config.toml
num_hidden_layers = 12
hidden_size = 96
num_attention_heads = 2
num_key_value_heads = 1
head_dim = 32
intermediate_size = 256
vocab_size = 2048
hidden_act = "gelu"
norm = "layernorm"
norm_place = "pre"
norm_eps = 1e-06
positions = "rope"
rope_theta = 58500.0
rope_fraction = 1.0
qk_norm = false
attn_scale = 0.177
bias = "none"
tie_word_embeddings = true
parallel_block = false
init = "normal"
init_std_qkv = 0.0868
init_std_o = 0.0
init_std_up = 0.0868
init_std_down = 0.0
optimizer = "soap_variant"
learning_rate = 0.00985
beta1 = 0.95
beta2 = 0.99
weight_decay = 0.08
lr_head = 0.0155
max_grad_norm = 1.0
warmup_steps = 200
schedule = "wsd"
decay_fraction = 0.915
decay_shape = "cos"
final_lr_fraction = 0.0
batch_tokens = 32768
max_seq_len = 256
doc_mask = true
train_tokens = 93030000
max_steps = 2840
dataset = "wikipedia_en"
Each number is 128 + 24 x the weight over the matrix's rms, rounded and kept within 0 to 255. Layers, rows and columns count from 0. Numbers have three digits each.

# layer 5 MLP down (transposed), 256x96, rms 0.188, rows 169-241, columns 0-95
150106124151107109125122179118128126114133139123128107140112077165143120157162110143141110119100157154141151125113103129130112125087136154175138134090124132152152183108149125145098110146101114101154115128130158100151133132124113114154158154096119116144128103153139112148133193112091121117
139134137128151113088096094166108199100082124148165118099165150146139107105136090053153131135142131166103125164111153095119149115145111114080114168111152120148142123118104142109099092103121165154146098119120114112112146134121128138089117122118118150147133136087138129141117092099119108112
133161123151120156072091121139124070182149161133116107135119128118170083123153136150173113134127143133142171125122158129155106119136124155101142152160187117133085159137116107110133075112132127150143143099106125153082133156091126160116139146122107185136125094142125135123144166100135126132
124164104136110145158136151156099121071119096126148139121138135099139152131120167072177101089169146141158174111141117124126170146161117077112128079142183138147122131129121109124151139140091181109109100159085171067118105123127110088117112117148102162129140082135150142091131194146146143151
141150106133112144126126102129148122141124081113162150169091122141127136164105148118144131127075134146101113175142115161094122134099108132118117112083103099091131117159098127134145129143119102101097157143121161120147157134126080148154144061166140147080089134107104125142168148127103124105
149153108105138122127150144097107136153156131114149137148083169125129116149128117142106121140107118132138131115133084121142138165139138128111092166106138082165152141122132148093108116107151115120107092092119096126136183148167091146122100124120131109137130097135152104118125134155160134135
094143125096121102103106102115161135151099112163154145131139101101115058149113127147128142144146123166112099135097146115146128122129155119157125162168146105139155130120126138120133166097117130140125097149122112098132137120103076081098158142127103114125119132137162164139153164139102115136
147144115122120123099149124150135123126099108107113148088147132146098132159165104127144114093132156112120129105123182112160160164124121149124114100153146129117066154126152139153148094161133148145164072128129158105096106097133128136117100118159144079130111104159177151086141131087110138156
102139102052170139095096104142102137160069150137115132133160176113139152142110155066112126100145124173126125151140154167123141124128104144165134111138182135129073093178109117119120125172140165158094156084108135136115136118130094158094147110137106186125119134133114127112170133111103153165
130124145168131136119118181121112136162162143128120149148124083126103121142146090108119124136126116116117154131128153150103155155165140123112115111099110129133143113100137111093146134131126139159144157146119117126126131108118157100129107110096133156080124146128119128077137147100166115137
129085114130118160108128109143149076105091089131104147117155163113127171131148077106173133144131127117143127088110109120121127153134146072133108141103132113137104181093145098203131158144132067177165107171134126121108117181101117194097143142110147105123097157141060113145152109113135136124
110167118129104082106113149140099160139129163133165102125106144127126133119111142139123107126139169144147127112141124152098142139123120085117160122142096144125109108147085143132115083153124103136114145107108132176124080116133140120120122108087108125156133150144179167089157123114159142098
122150123150090142104060095154093113131138157139101152134136131173112116129134109154120104131143136164172110128095132111117109123115113117108129076123130128139124121116118137128126071127147131122130105126108124141149158099146120110105157149123147130177139140135142132104107194113123128157
131125127141164131129079102127117135120142121137157144141118148090129141114140117148129122140072118139115137146112173127127137139149118144124143108167163063113148130128136153132115103120138112140074180141111132172115074153151136160133165141125136119149166105128116106105153113149138148122
133132084152137153186148110100146144140140152115159157130169161104105139136080142118079101131179145151129144096098151100124118136166084133103154142155125159111140139105121130140083132100063111088180138144147105131079131137155137121141123111116135127112142109127090136121150105148106141136
099126134112150147143106132168169160125088176095132127130113137104137161131146106108058124101096117124120116126166129122118139096133110124139125143098128137131120121182098159147146137139121141150133128135107125105137126105097099087133122127126105195139139109172179099141101115119117054136
136111102136115118101141141094149082133136141117174141088109128173101120115129073114130192150145119118139103084146141128106120153133165147090091113134103113130149112130129146162121150129100084106133127152118184131111109139154139165165126105144143162121103144131146123130163129104139117118
087145155135168085124119121135125123116089136107156169104115090140147136102127120134043147141102137122118126146125103126102150149092121108142171141167160152131112127142156186140098167054155105159116129105091129111104109148147122121091157132113144146152103143145131127169117070142132120106
115164128167129088117141140086119136146075159140137126146134125176138071130114125108142095113175135179145104118140087145139097151113120138179115170127132125132140135088141123141133122101127133109157104116151123100136141104132096153127115108095142111106146128102120115163191148129158101095
134109160155113109152101162109090085133114117126074151163104143114127120143121135111096129131180111171128112137117126144126138161155097096093175133075118098140072138119138110147136100114168111117114136152135137129075104124121127148090157124141120113124159110168089122095106152060176141125
153146140149166149123109166111134117116112122125109080121135137117115157118080120126120128111141134102122110113141125122112126151105182108106138078108131150141123144111079129116130155110142104157153151137192068121147118124098080146090154131086118125113156118095132117110114129135094116132
074157119109118106156091124173120135103121128132155156122086129144124133125163135134099132184158147109131135162132142119111103124164129171093095106134124141142203115170137121152106096153100102142133150115144136118104150111149166128152142122101130144151122132118143140145133103148112121160
116149099136112087126118138104143111146118146132105118076137096130096110113173082127104121129130134168153123117108171153184137145167138153115124143098135115182127126091116120142123133101133117151162095147126136143083117101120161137107111122139116110130179129126124156168101182107125098141
127117096102144131129128118107151081144120160154081153084140112160090129111096128109101125088134114137101105114117123082126148126102129167132126164137094146170135126110118154143120146125182106112103118113149144120116102126129147155141111105112125144134137105108154147170120113153099137122
124180106145147139142142116141128104145143125155111135102144144146139161093115156131131130127153118137135115124117121124132125163141136136112136148156132120165190138135160133168137122127136130142156152134174102131129144140133079128156119098144108129121127111134137118158150162131178119134
146101125077134115135136105125115121098078112126102089128109155112114146108114112134087136114094078128112099118084120113139138135115078109126122128103172093133098129126153165128124094131165104143132095137123098150124137165119129140122143140111137148129076131128142120139076121161124113093
101123154109148140148099081084170115090070101133074200132144141113124102106125111100111125125145132109129121131127101127126109100142119119105123158149163105132125131089124134153121130135129115098102115142137118131115148135148152145083142128104149130136129099128106100130130105111119101120
154137131105129153100134157122083144145114137157143147095106152137148148147139132123125157114106162110175115119120178120095124136090137104180110121122121129150136136097114130141148096095122107158108140138142144123120112159135096136068127086141152098129078131121121140084130150141151137130
139110130162145138077094121114111124129142090152149128139118138130104132124112144131121149146115149107147143083117142147146165175109132159115120100128152143153113172109112163150096123134114124163115130096106141177178124122142099162146149086092093121119104078094172154144158127126122108108
133137149133135095116100150126147123132122125131100122112116105140147107135116133128098143110131128119119116112102106095120144129171122167129153114124138125124094128097130130145158090124122123136109120104175113141152142158154114152083161146105147140134145163114126122093110132129131114141
103100129106152152099080115124161105198135109111111157117091160136135126131105169152141151119114097106125151108125138115135088123107164119159103087131113097140132146115148118129121125152123127186148140134117098136102166115102093152150077120137114059091132102137169127148152114149143109120
084146137116112068132125118141122156110075149184115087169126134167093139151113197119141091133127128114119112124079099096108131137109108131104128131125126149087152076109092135136111137134139173116134107140166138108136123088154157124128104116147111163141116094141118129136189128107134111125
102117120077160111115149151153152136150077130155195126118146088106124135161128117169074101109151101119106169155155141134147075132161134146108143131113125100163110096122155104145174156124176123162113138112110186143118105112128117096134134123145059169120117119134110131109133068201118162165
118103163119124128111183109134117127139082117136163178121166153125143173114105102123143122136147205140108110096133119118134112137127132116123146153172157099089162110104090092159125169131087162165145104097110150151121124143099127129119149112152118098169081144120130168149114099153129128094
126123115146143137131119149100095170109158104089094071070141124141121118126169114148140157129144147129124169154111126149117147117143178210126116124111146152129168185078138117104160088132130102118179144148137112115140131129111084116119159107105147102138139118158165152036122145145107111141
127118070114154160123135112122114140086110134165149137107156157119141098160134129078138088184116116111157107061131148138131115174083149144126105103145098168100163117114155097114107112112139120153138126096084129133116156128144145158149119144134128156127123125161121133143130123105107096153
110160098112133068121116167146133145114092109107188119119191103131183104147158160147138121139113120166151135128075128093142150108101158110093079124139173159154120077149125124092107157107122160148135161048151151108138134152105103099075088130090151106101123094110153156126181119111113112128
134120139152119168119084113119157115162157129116162134107149123140132123106160134177118111147147111148130077142131118134099114136153128108129116161126194134137161124151112066158099138171102113117088095132130119122130128087201153150150148122114097124126089149136172139119154111162095132086
124144114099151172139114147089119141130114148115097172117107115135134136144112140138122155108110143125144157118141131186165118070095140138146111128127103142156123116127127096136104137137128121166132156147115163160121154187151138103116118157111124119098156149097108128188138131152119082125
137113136145091120154121120118144146146130160121120159127162159204155152146106119095130165103125144144123161146119123143131124116155125125126140122112136153122138180090122151145159098115127089119126094133105120140116159128133066151172127154155107135111108108081127126107126142118099116113
126116119171176091119126093116094155102149132130126169133135115173139151095091125114162090127126127074121118130153126145098143122141144099103115121123134154132144158137116135124118137130093112086141096117113147089160113157150103104114080123111105149165099124149137162111135120135087155086
120188098116103133122108180088150135116167146134162131109149150153118144106137131167162128153136094118094094114154156125176110151104110142156169165109119126138167137065123131137159153158156141069147107144119145120111152137126090086150123136114158115115100132110118140081145104136127157091
120120135123144154148134104144137122112136075160152099117126128112102126110123125145140103123103122104143122142146155099146097125101135160146091144158105105121128121108154130093135116138132149155127124138088191139085110111113095182164140169079177136128085140091133144122088124121141137143
110112108116160138110138095117127158125090146123108173110136093130130136156123126120148147148161156084116138140106122156133140114160093150166152116164112104094133115090154093125116135128149115118154147127095112165135140100199133134156137184111153156105146150121113110102101110115170105145
181127114128115130128120133130112087122129124122131110129160153179122077090108150124096116128134169099121121137130154111119098115117111101141076116155117126139135133140124106135163052103140168206149098133129119125153129108159149128164082093104137145163120098132141108125120100125148119121
148133104196080132124120119119097116148106166119133145123099155135158094161158134159100160121113149134172142118101096124096147103086173155162133127153111101166073112131099122111111155111121124149089131112172122119097139128096154133116093172154117143112143158135134144151134138152143166074
140134186131140143166109093159124122090098149140123130158100116130105149135153146151089103095111139145109138121098137116168148061108104122164171093170166177124105171168133166118171136118126145172109129115123132102122127102121083109121147152143106103120095123094154135145119055152129135111
159124121110094154115172143097139137125162114111107127096142106110092136144125136110136102122120114126155120152085123133152066102070121094130119123126085136113132150127172119189177111117129101085149141104090137119138155126149160134123116115113107144150117125135115131136134109059176135170
173123114125167118093144100113168103167169119119111142102145112117120181079132095117101115146112118129101123122155106128111124111139120126085109131113107088116115119096116142116122155134123134150131128126140128130162112138183101105149143159072129146126130152119169103117108126119117140111
099148094127150151105153135111180101111121168104163149088132099121149121125126085066170198092153134117095106156170163091104147198150092142090160152170113152112156107143053147123121147143130174096192111131110107130091119079140119108127116135118132105136089134111144069088162053117189125130
139133074133062110064091113133097088120160166118132111133137179117126129138140138147190107095139106121106121142139163142151133121091080121113094116142145091144131121161166186136098100158139175085144106128137111098108160149135106112120137121178106156143145153123137112175101138173126118137
119113122132143107155167142159125107164125104120060160136126146116147090155116149140126145118148114168123142127112131120144148175138110098134122109177102155127097126124130163121129154140116099145156154097161085132108129142120146120121096168137157120105091116130157137127109099126175126141
108140121134117124139171079123100147110124140175099121116113102128169056132118141113161169150128082106138151147124144108154162151140123118127098130151139103145151090184094129113125097135152113118138119140087152168132142135115091118141115107163148154101111103131140126121122094140128155128
126143151130163131136123113129149149121119145137177125120156115139130103154140126125164152137130133155141113142137106157137136089122145145147105119134130140103173130143126125116139116117095132123119167105105105127134129142134120143103121159124138129095150136143120135129164186111113089135
114158098124134134140151118157155105094138073153106138141119162116112178111148116140072096121137126158123119149084108135136149120137136137156143202119141141132129125139144132121154121130123124128140145145123157076130093116153121137151132117099094127132125133138140156108154108141163141126
118125099134115124125082124122060122123168098150136145133116121126134114114142142142165121110143154125157119103146111151175148165120134124138110138151100140151176117131117139111140141147107128087145126127153144132168103135131096131135162134140117124107128165173132167128103130137089132142
160127154128118105126112119110146152144091159136145128103087148117102146101131134147132089122111101122174099089137112171140143100133116112140114118128125137130132137144140139135154126124143110103101085119140081104121142120120134122120121088161144135120134096108082142101110155153087155151
154105116127136092101137166133138137093146103167110166120108150154124162103144112160149115132144142100114140111101125146116127122115103127130114174120127108137161145111139130142111125127090134106131125154149162128122141132064101165150136104128136129105103102127144147134217153155055088103
134118128143199099166134117137086136198088134134135153152158157146098118130118111089116143138097123154157146116127132098125133145154178097113104084143102151125155128120133150160134125127163111201160068163118130074118149112133151127145110196091135114086108108112105102105144119085147110046
118180151126126140137143128135134189138174158117110131115117146114144127115187101124133133100132133165151140112099114124089124073123128121147192108116095151155098117085131138160116132074111142125151131162162126096125140104155131136105092118146139133134125147143106112153156141096129099149
109137116088169116108116110151143105135091152118133116122136123129073134133144105117068136098175103123133137091100135116106140159117148117107123074122078107097105159097114111131144157109107127124121106125117137135162156119165096152115147140197147155133111076127102101114112120109115155147
150144127141119123128122097150053136111108146150153116143155129101183145144122154112134131108152147178142139092132127126153121164129114148145056123103137133116146143132120117109110111093118137128107162136123098114122111128151136159127120130097101179137132112149165106165146099169098133109
135093126099105128115105171121130150106159107125157134139107154099105108100100125122099143153123134112110128152123134132117146138163093116125147117141137160128147112149118130135114126161156104123112137139147141152135125117138119122111146147145144121120148113114117132129122113133160111119
139123166143149112120135139140050120134103132134163103189156111161121114131136091123089145118120108126151109180133103171185111169158149114150134129093153117137105138122172136148096120161065113148151161118140087094150127101150099127145122115160145125134115097173133136121138116080112095112
114108173166118159129135108097136127177160076105127068131105109158122122106112124127121098084121142112117112115146153107120142122128113127103122112135137160134113103164131148135119121155150073170139098135140127157127156188160123104126161133119147168136114137102107155129172134120122146118
122102157077154166110097123166120138160130112167141132165137126097128175112106102133092120170107119138131121104092136116161133149100108126137118153119131153112083132135126162096116114118142139129151111131120171122113101110136143128112135122126121134160096143108143132153096112139102126126
118113110122157128166085125131114130143121138123117134149151140106121186149121152105133167145131113133111161132075084117162106094173133128149125081139141130098142177140112188119154146139125137131094109149133143132132104119112094099135115110157139144121110100148115128116137129115138134132
165131131104134137152118068139115155121107169132135117146131125151152151126144156126088101143146128140145136160109139125129110101101090138141092104136116111117110128154155118113143101106109101118096126118104179159128108115105123128163155193159138172151120135133089134126104161137107176129
115147126137094096160125120173126122124124155126134115108167158156104131121129120078160164085142149096129163137104110094134099112115133125168037112184099148136145134131176121083117088158161144134146153156107125186150148090076106160132074160066154136149109142117186133100137112155101153112
123145106121120099113144132111123111156137120136081103155080121100108154182119156117126131107117115122147128109100103127136115089136141103132110085155065143104093149103109195128083106096197117135159129152186104088162135131171110101137132099122149122126076109155105131105080177106162085131
116155126116156124138194130178127103137140130120157123133109125107132145121163123157129118150145088150139132131146093152169169105130138133118132129111148128116104099147092107073165134127118126093131127137162120082077113113161054149108077132119086106178126140123106155127114124146109120128
127169076068164114166118149100147188149091177134115113118120153151100147101129090088144151117148121132139129107129129142145132136135114162153145121163157152138167111128111091150125122098102114128096132114112109103141133101158103154099124152112132095139120130128124136110118173111146131133
113154118114121131164137152112084109116156168175155137137114112155111143109121137146100145096139112128117102146096157154123120129122122101127134156137098108113120151093092121148105143069133136122117131143138125167105128091140134142133122121171119126118140156136140133117102066133157072137
# layer 5 MLP up, 256x96, rms 0.201, rows 170-241, columns 0-95
110129114068130114127117105135168115147150094171121088127134151119166117093130112128169137130111085136119120194113121158127130162128117104141141128152150113123113102132149125133101088172104117192131102122169122185149111153174130137124165163099109125171132115118151129122057144106142150112
092141114078131124145203109097130159118083153124116134157138129138108155110067099142104090183157137109110087123173096143096115089118166133126141118126142162130104123127163125151134137149149116108141124110176119146172162137111170114093113117172132089128134133102134148123122132135134143134
095113104157104120117111096175092144179127145111131137133156163124129140156106178124140174134146148150147124168164133159105134085118136162087152073098131118123090127124150097155150124146108088127100101161143096103138082104138136162149103122110117127110145113135156072124125126130117140147
121103136093134155109148177113107136137133136148103093130161096140165118164171135183151120133115114124117122126106086121134104146143125122106120060173131129145150094137152126114146137181109124101134121115098112160140121092144073124131134130167128127170127079153113109110105113079121082119
139120144130108124143168155112125150111115065094115126194137143113135112104129119119123161187135112124125148141139135122138126111119158172155094108116102136081141169127136156115132150162172153168101099133103149072145151141146125100125085173130112120136127146094152103155101140119109133132
106128129155110131118154171117153139129130066142148129132117122099164153116137112133114122155139092145109126207100105146101150086152115166135101146146153126136157161183153113108133126118157129125128139112112150132136122126096119091098123188133117127161146115106144109156121136133133137114
114088120121133157150109151130137089089120112131104144134156144137107094109149119132134135091123104117159157148153097167105118165151106186118118113116105091099124088117130147108182136148120115126145108114122148098143173133137145136165128081104106115094094132102178154144125141204140125098
077084157131160106117091151133129158138086129119114120112141132082138150150185219088113160102111170087138146163144177136103131131156118150137135097162131106143132104120106128132132147130092117141146166105130073133136184128119094137103139161120112116122146159123123103099149137111104123157
144098148127151115163100108133153138118105133090119091153154137134148122149111119101122123122145154126079140147139124134160088108100134107143169138097134114124127164124122103142117123125137136113118150135165101129125114108121096125144145144165112092117152111138132111137132103127109170118
098091152136086138112127149115122118121089130119139160096145135150123166105085152149155123096141096130175098149114157156118177171146162127129116127138075146100125156167168155106155083145178120131129125170094077121123144115122119107135133120130106116076092140102100095160137125186144169121
122107141129136139109169153161133149144163106112140143130174129106124075135109093136127179111133111119135124161121124130111112141148121103121130088170154111163115157124155148135098120152128134151136106131127108099117101136138124144132133128157167136121110141133150136126116133139125106056
120103164091109139152139146154146159175120086097140105124144118102146081128173111123132122148085111140120128084161087152151148157089171146172129129121156133186118117115154141131098139114120162168112103078147128140097060096155109143126167147141119122124119128123156123139128104091111137106
137129159167126112140155158142158108153078132092146131129119149096146093136102148153111125140134129113141085131119126143105101100137133163154174123110098122115130087121152126139120091158107166109133140099127095092123117105123178121163120141129131145072140126138119170176135116158158120130
090095174077148125116099131158156091159124105147163085111146132098091149145100161121112151159111132153134159133129111108115129147149149128145148127122137096109109136145169106144156108125185104154144130149136169100129148132127148164105122120129150171134068131143100129104113103131143105126
144114161141125139112122078139131121095153113177144149126163126135151102107120152067131180122162110122110125112129125129133158156116161113140093118136132099117121164137125116120137129082128096123126105137134124122165138137156171151084099077162128116117139130089117151119126105133165161129
123109160153119130125107091123121134176153140109145121119104148112115161114136130124102131116109134131149131152172084155133111112137125126170112172149129157095087131147089146125154140122135124132095144148153140114108111099136119124093102184108081128166107102120158100109085153118164123131
082154129151126121100128107133095085144172130096084130143137156146128114103163141146107169165140102116139129148140098156124127138132124140110134127104169133088094090167141140125124170118096127115106096141105159128145078106165108133137129137113119158160172142136136123140154105153175107083
090099105134093150089115185141148084146127150118155090136186140115111138157129114107118053139093125179072124105151112088088079124150156145141141136123093135150147103127123110107118149162136108130145118142174116131145132114145117166090150080142136128155154151122166099105127144108141174094
099121167092113150124116128175121129152111137172159111116173122154104133108136096132074131150137112105133132153100105152106171141193124113129150145128140151109089133129134106105163092104110159150125136126113107129132102124135138114128156137148152119124111121157162131134116115131113144109
106109153130133084150154123121156126190134129090110106123164160089091107118140132158112157146115108122142172122121161107130163114114094119146112162100134113082122111101102126148160109082106112123120117129139118141148150124127127129126148148110103132140131132128126141135112087103163153129
086121090122141109133158135137129124160138150130120090153150088113102142175139088141163154142160144133116103148150117157105113119119101098092107114133128125105131117117147133103155117147108157135106142144129123159112110128131176096102140166145141131123105080133101120079104136134167137134
079097090141119090119127161098121117185146123095138132121150135138143145127120101144140119150135141104087128129104107166096108148142151128199124173129111152096150102114094148121124110158108105128092106143153121107139131117128156162143113105156125087147094114108109124128118140112089098112
105139136136130094137162106115136154127145109097143090096144143087084088155132094121158139125104103116154142118138142170116099136140130131124190139135139133084113121135115048122132113106132109108125167142166129128131124135132166109114109153122127116096112150139142117127142139112155113070
135096129110117131095113160133130146104101186085111141161115144108121070142127144139137130132077141130160171104093108139124157106123132136163133134144091185123134113158095140123108083126126147112139152156138126101156101103126146165137132146114107106150149130090121141122096155139071129128
106131098132123164134163103129131123118108142126134144161138146112102091130188123166146121152160172139091132187119119160124112071145151129143159132134153123159123098160131122134092105122114114099128122148166111160123140116133159105133130162132144102107144091121093164077161158122147078111
107150122109093134103184164130105115111115170084130110117101112167144131087141136128141146129127126131127131179147099134138141163148113171100154116129168195135113123137136137164120131100107125114137112114110140113129123128142130108175117128141114147097112144136153103119109119119119125152
159114166107102105060130099143113154084128160107149153123112150101115154133155101166102130151123114146121149136123141130123129156147152119124153099109120149107125133157161132133134143148112135130184134111114116117104140125191166143086140105151109105123070122109167077115158135137115110147
092115142109151129112127145130150085113162101111133138132147171146117122139131132113096121118116133129097130115152141125147112107152104124120135097076144134150082133119132111156189140124086127127094093158133130095176152145123160078116125118143101138130184093109108167138169127111156108102
091121120141084147159126121155140119087139155125132125159124110158116122131107115104151142139091128118111124155144152123156117108142135145128140168131097107112123140166108135107141109147135142086148160094132136164141095135115114143133133112096113098129142110127102110139137116140128138105
132126167100147144120113093174156133180109200087143149149132168085134140151141146125118126154104121173073142146121116093101131139149169068119133099103147076142096180148104137131185116132109133140133101178134117159144111119135117154131104116124108153084152109109109149094120120101154097127
136099144135132128125139131182151105110103099131132176065103130087098127174139129188111180133170126105091110139154147162143136119134178120125145095116130156151064113126144105153099119172102089163151079182125127099168140127128144119139134113122116116114145126118090173135150109130162108111
146157146099142115105126118095141112145106131109169131185150148135063111131143100116121089133115126126124148085136125146108164155126152144142136099084113123109112158152127093142194107183108161135133111146141118088162099127155093134124115104150089135130105168140137137121121128123153128083
127137118152140055142094163188087097108101143111084078101138098094099143152132172151143198161156071132105128119148125124122129117136131139160107134187115129123091107129151163118135157126105116117153112119153110129114101127124128145112112125155139157104135174121137119112111110122164094095
114142126118116189090163151169113120130144090154137156150158134119156145125126153159125112182073148097165080097157145140107117086110151084129106120147155147133112134104160089095113138136139110109119134098140141152111144100117047119091137134147124098116159129135133203140153114102171160081
134132163127131096135136128127163108116125122111106136143118153140123123109090144194132122174103112150108139156121083130109128086183097099093167143094170080150134106135110123154147142171106105105137148164179107160135128104135109125101144100160092093155132082116166146160148133127144141061
102121150109143103195094112154122143127131087126126141128143099112160115084118111154139117093171105119072092126131111142109128164096173152116161143139120101115138175097186118142174103135133120134136144153136085140146103086117100159126145089165086124110106147115129115119105129144115146177
109118147078115136136126092144166093156105129115140140135139135146137121153116130129077149152131158123153105143145117128133144173147161103107140096166143115107085149145097142152100145155141131126123192177115160147127137123173121145163178083095084088140123104119139100132102105080112127128
126131161123096135157124117161098085143136141103119184094127203110171096135153138140155107115191108139141109166145106142119142161202121095159156091114130103110093143105135130115143122091131099156110092096169149141129117139133178149152176128134144095115160162105108137134120099135106118142
120101146145131174067137141091121136071103114135139122121117134149108100092129110102122085132128096186145106167169159151134123093131146126156132123101116141149082153165158149178173158113126132129170130134121110128111142139108091115137157098089089087130126130131140162113104126150126141099
138112125104128118141104145110121120136131150137114131119150162104140113117121124124123120162091126154113072149124089111136166153107130133110137116139140105123128139146110107113138138150111127154078076123134097190107130103136111180128138105116125122129162186097138160132160134133109109096
085134146131104124116139133124151172123116144097127126103149181122115128133146189169149138085140121145133111118133107130106140117143167110109130139111136145097093129085160126154130132079153083132122087186146103118139113101188140143104139124096157146085106118106111093136153117163156116135
132116129113096089108128133138152132113073120109145119134158124111166122156111138147155183145135151160157113089184154155111094138155108087139132162125169143137155145160158113111160098110169128116119113107125101150117130103114165108145142155096172126143121125165115110110127110163090117130
119147116096130146119111143125136094137154130113134139137144146156156146139104154137091171147145113117090117136114103125132121118125096079097146126168140134145135115114146159105133118102113095095113109160158155110077144108108131121130119104130137102170145111112100129104120108175126144107
124116105070072151138144143158182139148122132125103116141152096119131103133063093123137146096159167118142141170148100121162093112150129152094160118126184169131156139138163138124183138157083155166094086132129080127142083111138141156151138098146108145131116130171106130091122135124099089097
144145142170182116139113137092117123090118156119106091173140132136102140154079149162097135152141148131128185145197125162129132141133122157123141102118146106161127125152130119136161134108120123119106145116118117126139131124080108150146121098112091127115115156120089084115105120182137147152
116099086125102121123125133117147101108116112137090146126115176162133109116102132092106193113139093144146134144157112159115108122123166096129110163094122143115150141166183179185151133120122145148094110187135111124085143121176163104138113107136110128126134149129096199113129150152111147123
133135124153115160179131154140142110126108139136104111127123092075120107123114120131094160107092114143133073146149109145125153125142124106176098133183139105131158125124147145157150124130113156144123114138102125148168143107159110155128168137127110087072091150126124122121141096090106133108
116109067124109121119107142130092151085123116086124142148146134147158135137151122148123140122133097185115115149112126126119118150122133090172128132085166113105120134158147100169158130139143089118104137115165102117128133074125109125111113152131152135131117142125119154147167137123116103143
146080084166143152128154137091139097148132126150124126175167137112103141189165129153134181111119110139140108131159162101145112157109148112124129130156172112148123083153126105058130114193135130094095104130093132130105132124126093112118135096163082113151175152108120103083091100096123122109
140122148128141115141085128097131151146153162097135116104146099097145156129154101130132172164106151076140121159104103139110090171132103140192135152112143103144076149125113103148139138130086075103127118134099094129137109144125169116127126128155145120095141124102149153110124158124150170147
125100129159112093115120124128161164141113115135123110170122148068126124134150176126168142103119144140124118143132170145140108134106158138127112160124175112116127117130137117124159107138120118102107153089122122151126089128115113152096157119131119128104118136127114135185128110164122127152
134127111138142121153153108140141122135114140125162116176123128101144128129103160111097146120157118142079136137133073134112172096116114123119171136133092125129115123178139105114096108164122117115085142133141137158102162099103149167149172120126172087135148111104072156115160148152127120102
141157116116089121125111151140164127112159121075074129132086140138090172126086147131092155119119102100117122164159158076106165172144121120136152164148159113161134087126121138150129097117182127135127099166115100131114107150109132116125142103132113142133136126105142137160123121145152129099
099147153082141115111145082129109135150109151113198112116174136126102105142093136123125156128128144097118187112174146152110116120108156106110153100145122121108136139152106104102134115156124130093114131130131120149075143126122137142097133182115154148144134149120123101171123147126118148141
125100127119125165124091119154119105117114103113145114122142143097124124131135146124093117173114192150091164116128136131101101097113136154141179087109131144127133120149143106164132116105149134122134133135155119127126110156139144159120121105107127155093164130138153137130153106108091131114
153108085153105115116086107123165136129149108149157083132138140124096132148118148123113143138094175129157151123121131150125139078150127123131118107139145098140141153156114107123120119149150096115111139112154131142120137134103146137115134129122085114118106155103165104147096134081129171127
139096131140142116090172114107110166084135103182129133160151149139120082130136102143107141155155168115099162124096149118127141138129153143100151109166147138103147146179105153151084143094108143099097081144128111129124133117125097130122152132094109102116101126160126138110100149163113082129
114114150133100135195119104132084153120120126137147137199116159120128132130090159071175124128139114129111114147183105172080105175117135152137114119133146096134127131153149126114126112127113087125141125107138137093163158148113101147130128122137088105130155175083154178144139088094117110093
113132135145178080102126098110201157123163127165111086111116134145138113138140149107117105098141152121112118142143098162118176110146146160131108122120125132129125128141152149099147123099094114104104170102128088128117157153126135138173122125163106093103142087111075157126090147174115151162
146154135146098160109138118117150127106102131137119151118116142116167099143095104152157153138139175094138103141142054150126117094133168162144117145132118138107120154160139129137139121139149121125096126117118104096059142138141155135062111171131124098126136149137132135122115158141138145121
115083161117148097114117138093160110106141122143131136122139151119174137153108131090119181143127129108158125130141159164132143128182135099140104119135109122101140146097157129129130121123123119125124125127099124109152166158134125099166081121113122107127128131164133103129147137147123191125
099167114114088160116134144137109139116137165144121096117134092171106165116136128119122119116153104119129116130130147149122162154107124101103109147087113132120145164141134118128147157111151128146119143157149106127153153128122128088112125161115142121123107146113104134107115107126155134129
117085148143138136129137119094122136140144081177114096119135146089152123164133069133093110099101127140119117157099110112116171154115171134149142155149114148168126088125139100162159155097099099118116153102136129093148089167129108117096141119138119114142149109100106118158121113150152155166
131127103133067151115106100134108127100107164129158130107103081140123143103156076141130125110142077144087111127132117160119159097143124132143179129144152109126170121173134112129110171121139145096149128127145152160117100127122141106122108147167125120158114109062137119109116118178095120142
109102113174108168153148116106149107122136121111117118111131115156139062106122149147136135126138128149124115120106136118150138091148131122103151108148139090130166099172143119179120132122113151111094158122154067150121139104117110140180129125136128144136140133152133119105116183149117088140
133142138126076115110162140123157108125163159170115161142113139110121079151167117152114129133154171120139103111156177118091110144162153115136107092134117135143114125144118087099147114133125124104147128129112122108106141130142140096112129131137116149122134151158097131135121166122149108095
127125121136098096111129186132132143121157122110129140124114097108113148098112140141159100125165093124120096136153118140117157182140118125128150154135140127096118148112131139135149098157164146123118164121154092112124159130116092133166136092106141136126083097111155111131083113111164111112
122142160081119138144177139125153150167081140095096144133152105138099127184127134115140135137117085107127181125129129187123177118152160162131135106076123094100120105149150157102156135138126111123118074152117097138153135104117125138169111139082143117062139143087134094157145126153129080135
099130181203109149141146144173105170097119180114175104140192122111106110119133134157123127181136073118097097088088112146112169116139107167153124125116119128116166074115111082131155154153109142099091123147157093109083092102088136106131101122138082139148157117122161150154123215129117129147
095096135132086109098163123098092131115180119119075123107144109141137102141164144070177124131155121153102140159141119132111149130086114136132107151132074106117144149134172132096164131163125178124165114122127106098136125142133127126184159154144146094163133167167121133106116131175169121095
114118119088163119158150130128113167134132146122103157115157123135138117151127108160142112137120091097100147114136112141111153150152137100138117160144159144113102114170118128127155129124148117120094105165181177144154088134137119142116117119123118097141128101103123177150146127159111133140
124119128130119184115124147124160159135137130171135109159147101134109120122130178109138108098107177152123119089100157098109112129106144104134111139098067139137124120133124118157097169137142146107140104127142160133111149159133154115157118137185118143125139116167111113143088157120157087172